Weights of a small GPT-style language model, trained from scratch on English Wikipedia.
Size: 15 layers, 1 head of 64, 1.79M parameters.
Training: a variant of SOAP for these matrices, 151M tokens.
Each number is 128 + 24 x the weight over its row's rms, rounded and kept within 0 to 255. Layers, rows and columns count from 0. The size above them is the row's rms in percent of the matrix's.

# layer 12 MLP up, 256x64, rms 0.297, rows 242-255, columns 0-63
size [ 89  90 129 105 111 109  90  93  84  84 102 105  83 106]
[[111 144 129 179 113 106 137 150 113 114 129 135 125 154 145 108 104 100 111 111 103  69 157 134 128  80 103  99 125  86 138 130 104 103 112 129 134  97  91 172  80 158 130 134 106 141  94 129 104 144 131  97 147 122 104 107 128 176 140 115 147 115 131 153]
 [ 93 126 181  89 117 118 165  97 103 131 129 137 118 178 133 151 136  95  88 134 155 148 142 138 145  94 108 115 153 138 168 120 154 143 171 144  99 113 126 133 139 105  95 147 119 128  69 129 152  84 131 115 137 160 144 113 136  89 124 109 132 131 117 117]
 [111 125 199 129 127 118 100 114 113 142  99 146 152 135 145  63 132 148 141 105 114 131 146 109 133  98 146 149 136 118 122 121 112 187 144 141 125 129 151 107 131 170 106 161  74 121 111 158 116 113  97 152 137 124  69 157 131 141 125 127 114 109 141 128]
 [119  73 117 128 111 137 136 124 123 100 125 160 141 139 141 152 151 142 110 159 171  98 157 117 156  89 145 125 175 108 154 109 126 130 173 188 115 123 148 106 151 131 161 133 109 139 104 125 115 145 157 145  95 109 140 139  94  75 118 134 153 141 143 102]
 [133 168 146 124 139 150 129 134 115 106 154 117 143 162 160 123 149  95 168 176  91  88 135  98 124 106 116 137 131 155 170  99 145 121 114 107 106 119 105  88 100 181 133 112  85 123 115 170 112 116  97 136 164 122 135 119 146 119 171 134 117 136 122 111]
 [135 129 120 145 124 124 124 148  99 157 110  98 111  75 143 126 119  79 123 151 131 155 145  79 136 110 131 146 179 131 139 147 123 163 108 128  88  95 137  83  93 164  92 151 109 104 108 125  86  93 123 123 145 149 124 108 159 116 116 168 135 122 115 130]
 [113 145 120 158 126 103 130  95  88 107 121 111 178 123 133 116 149 140 165 121 155 101 116 142 170 119 134 110 181 113 117 115 143  89 121 119 133 167 157 126 105 115 119 139 143 128  95 158 110 128 120 136 107 133  70 143 151 108  77 141 146 177 145 152]
 [ 77 151 135 148 136 116 146 115  92 130 141 153 127 107 107 119 144 141 123  88 144 133 155 146 138 124  82 121 150 127 157 117 114 151 139 154 152 159 175 122 142 171 138 165 117  72 117 146 120 166  63 140 124 156 157 161 136 140 115 117 138 104 142 118]
 [111  92 158 130 135 138 178 138 134 128 137 135 121 155  91 107 153 125 152 118 151 153 155 156 145 111 107  90 113 103 137 108 122 101 105 147 138 124 157  81 178 128 125 118 106 167 114 166 167  64 118 143 115 156 129 121 122 160 161 133 131 102 142 138]
 [136 114  85 135 105 102 120 101 123 111 128  87 145 154 145 150 151 107 142 107 153 134 119 100 103  93 141 173 161 128 117 170 117 151 130 121 120 108 133 120 121 127 155 176 138 120 121 149 126  86  67  91 138 130 188 105 132 133  83 145 131 118 119 138]
 [145 128 134 105 127 124  89 111 119 119 121 135 149 136 129 107 137  77 181 167 143 142 142 151 105 124 109  89 142  92 111 109 116 100 144 127 123 126 109 106 106 117  90 113  91 143 156 178  98 110 145 151 175 184 106 109 114 119 147 166 120 117 145 139]
 [161 162 145 110 131 111 144 113 130 139 148 137 159 109 147 130 123 152 138 152 187 115 126 137 135 125 133 156 159 110 153 149 129 120 138 170 123 159 181 117 137 136 141 150 118  85 113 125  66 116 154 127 120 144 151  69 115 145 135 147 116  70 127 152]
 [120 111 106 118 126 137 189 119 184 152 122 113  93 152 119  87 185 136 120 119 141  79 133 163 138 106 139 101 168 137 134  82 150 128 154 113 121 160 137 136 133  99 111 139 125 156 153 155 103 140 115 131 157 163 121 123 124 121 129 165 133 126 166 118]
 [ 92 121 109 135 108 116 137 112 166 122 126 108 129 130 177 124 124  88 136 163 151 164 132 127 130 119 108 133 164 104 147 129 124 154 136 140 120  94 147 134 145 133 106 138 125 103 126 117 124  50 125 120 186 189 160 114 111  91 120 140 165 146 142 122]]
# layer 12 MLP down (transposed), 256x64, rms 0.334, rows 242-255, columns 0-63
size [ 90  99 141 100  88 118 100  96  83  87 111 106  77 108]
[[159 126 102 108 132 110 147 120 168 146 155 120 144 119 115 121 157 149  83 113 122 132 152 169 110 157 116  77 108 156  55 151 111 102 156 148 115 121 112 121 126 101  81 151  92 117 123 156 139 122 112  95 129 140 161 120 139 137  98 103 106 137 105 136]
 [169  99 103  79 122 134 160 125  65 149 120 162 118 148  95 126 147 105 114 130 126 125 164 139 130 105  97 136 108 115  91 103 150 135 124 160 141 134 145 123 141 141 128 135 124 141 140 133 127 120 160  84 140 188 131 127  98 147 140 119 136 186  88 133]
 [113 140 141 104 124 132 144 143 153 173  84 135 132 125 129 124 160 112 130 114 144 138 157 116 158 113 151 137 141  87 129  69  94 133 114 125 125 151 112 143 162 158 111 103 116 187 113 157 116 118 131 118  87 139 129 180 108 134 106 105  98 169 163 152]
 [147 152 136  74  72 175  72 119 106 104 134 130 124 125  94 194 118 152 123 113 148 109 141  90 120 129 140 121 138 147 125 134 114 109  86 104 133 144 117 103 118 146 131 134 111 126 152 103 138 114 131 159 125 110 162 121  99  94  96 145 148 154 123 105]
 [113 123 141 110 100 163  90 141 112 131  81 145 152 104 124 118 142 170 161 130 120 109 110 109 107 102 152 115 135 154 103 103 132 124 102 122 119  96  97 158 179 137 143 149  71 143 131 117 110 117 162 146 102  95 138 117  92 103 161 131 174 100 124 134]
 [110 112 108 186 147 139 102 126 145 118 145 130 185 124  92 107 114 111 108 136 151 131 131 104 132 129 150 104 134 165 117 131 145 161 136 163 151 134 100 112  97 137 130 139 103 116 142 154 124  85 100 143 149 164 132 115 170 121  72 182 132 119  96 132]
 [131 130 173 158 144 111 138 135 117  81 110 152 110 158 121 122  90 152 149 133 123 151 124 172 166 115 134 107 141 139 145 134 114 162 143 116 121 134 154 128 129 126 165 145 137 118 156 121 131 104 121 176 151 120  49 146 172 127 119 144 130 139  74 150]
 [154 108  90 153 127  99 139 127 129  76 110 139 107 125 119  93 136 119 144  97 158 137  75 124 120 139 151 146 112 155 120 146 138 123 118 172 144 129 177 112 133 140 159 153 159 113 131 153 130 112  64 135 123 112 142 109  92 126 178 111 143 165 151 117]
 [113 159 119 113  96 127  87 147 126 121 129 128 125 171 138 128 149 176  94 117  92 160 133 124  72  95 147 104 117 133 143 138 146 143 147 122 137 113 141 113  80  84 103 155 136 146 146  85 101 118 126  90 116 163 159  94 118 122 160 138 114 130 163 120]
 [128 130 144 177 125 129 137 159 140 157  85 100 102 126 134 141 155 140 101 128  94 114 148 160 175  90 131 183 130 134 144 131 113 188 121 102 113 152 102 110 130 157  95 152 101 118 125  96 132 106 142 160 139 122 124 129 123 132 113  89 141 117 169 159]
 [126 118 122 141 104 130 136 121 127  92 168 136 145 163 125 130 167 141 125 147 116 154 119 155  99  87 132 183 132 178 107 149 114 100 140 148 122 115 119 138 139 156  93 102 134 116 167 110 105 132 115 130 129 172 168 109 102 143  97  92 101 116 175 163]
 [152 142 123 103 106 148 115 142 113  93 154 117 154 132 108 145 118 142 153 141 162 122 113 186 150 117 169 121 145 182 126  83  91 144 137  82 132 149 175 122 122 136 142 101 122 167 155 111  95 129 144 124 134 149 121  99 144 120 150 167 108  92 146 123]
 [134 145 165 103 126 166 100 109 134  89 135 177 135 110 103 155 142 103 160 181 174 150 153 114 122 103 136 124 124  96 145 166 109 163 123 138 108 146 132 120 148 131  88 152 128 117 114 111 119 106 163 104 163 144 121 104 112 129 132 102 108 121  82 159]
 [106 104 123 133 111 125 171 107 169 165  94 138 136 107 113  93 112 124 125 135 106 113 135 181 156 124 144 140  88  81 151 132 144  96 129 145 122 105 121 110  91  87 102 147 171 116 103 133 173 119  89 128 114 136 157 151 129  84 132 132 106 151 120 123]]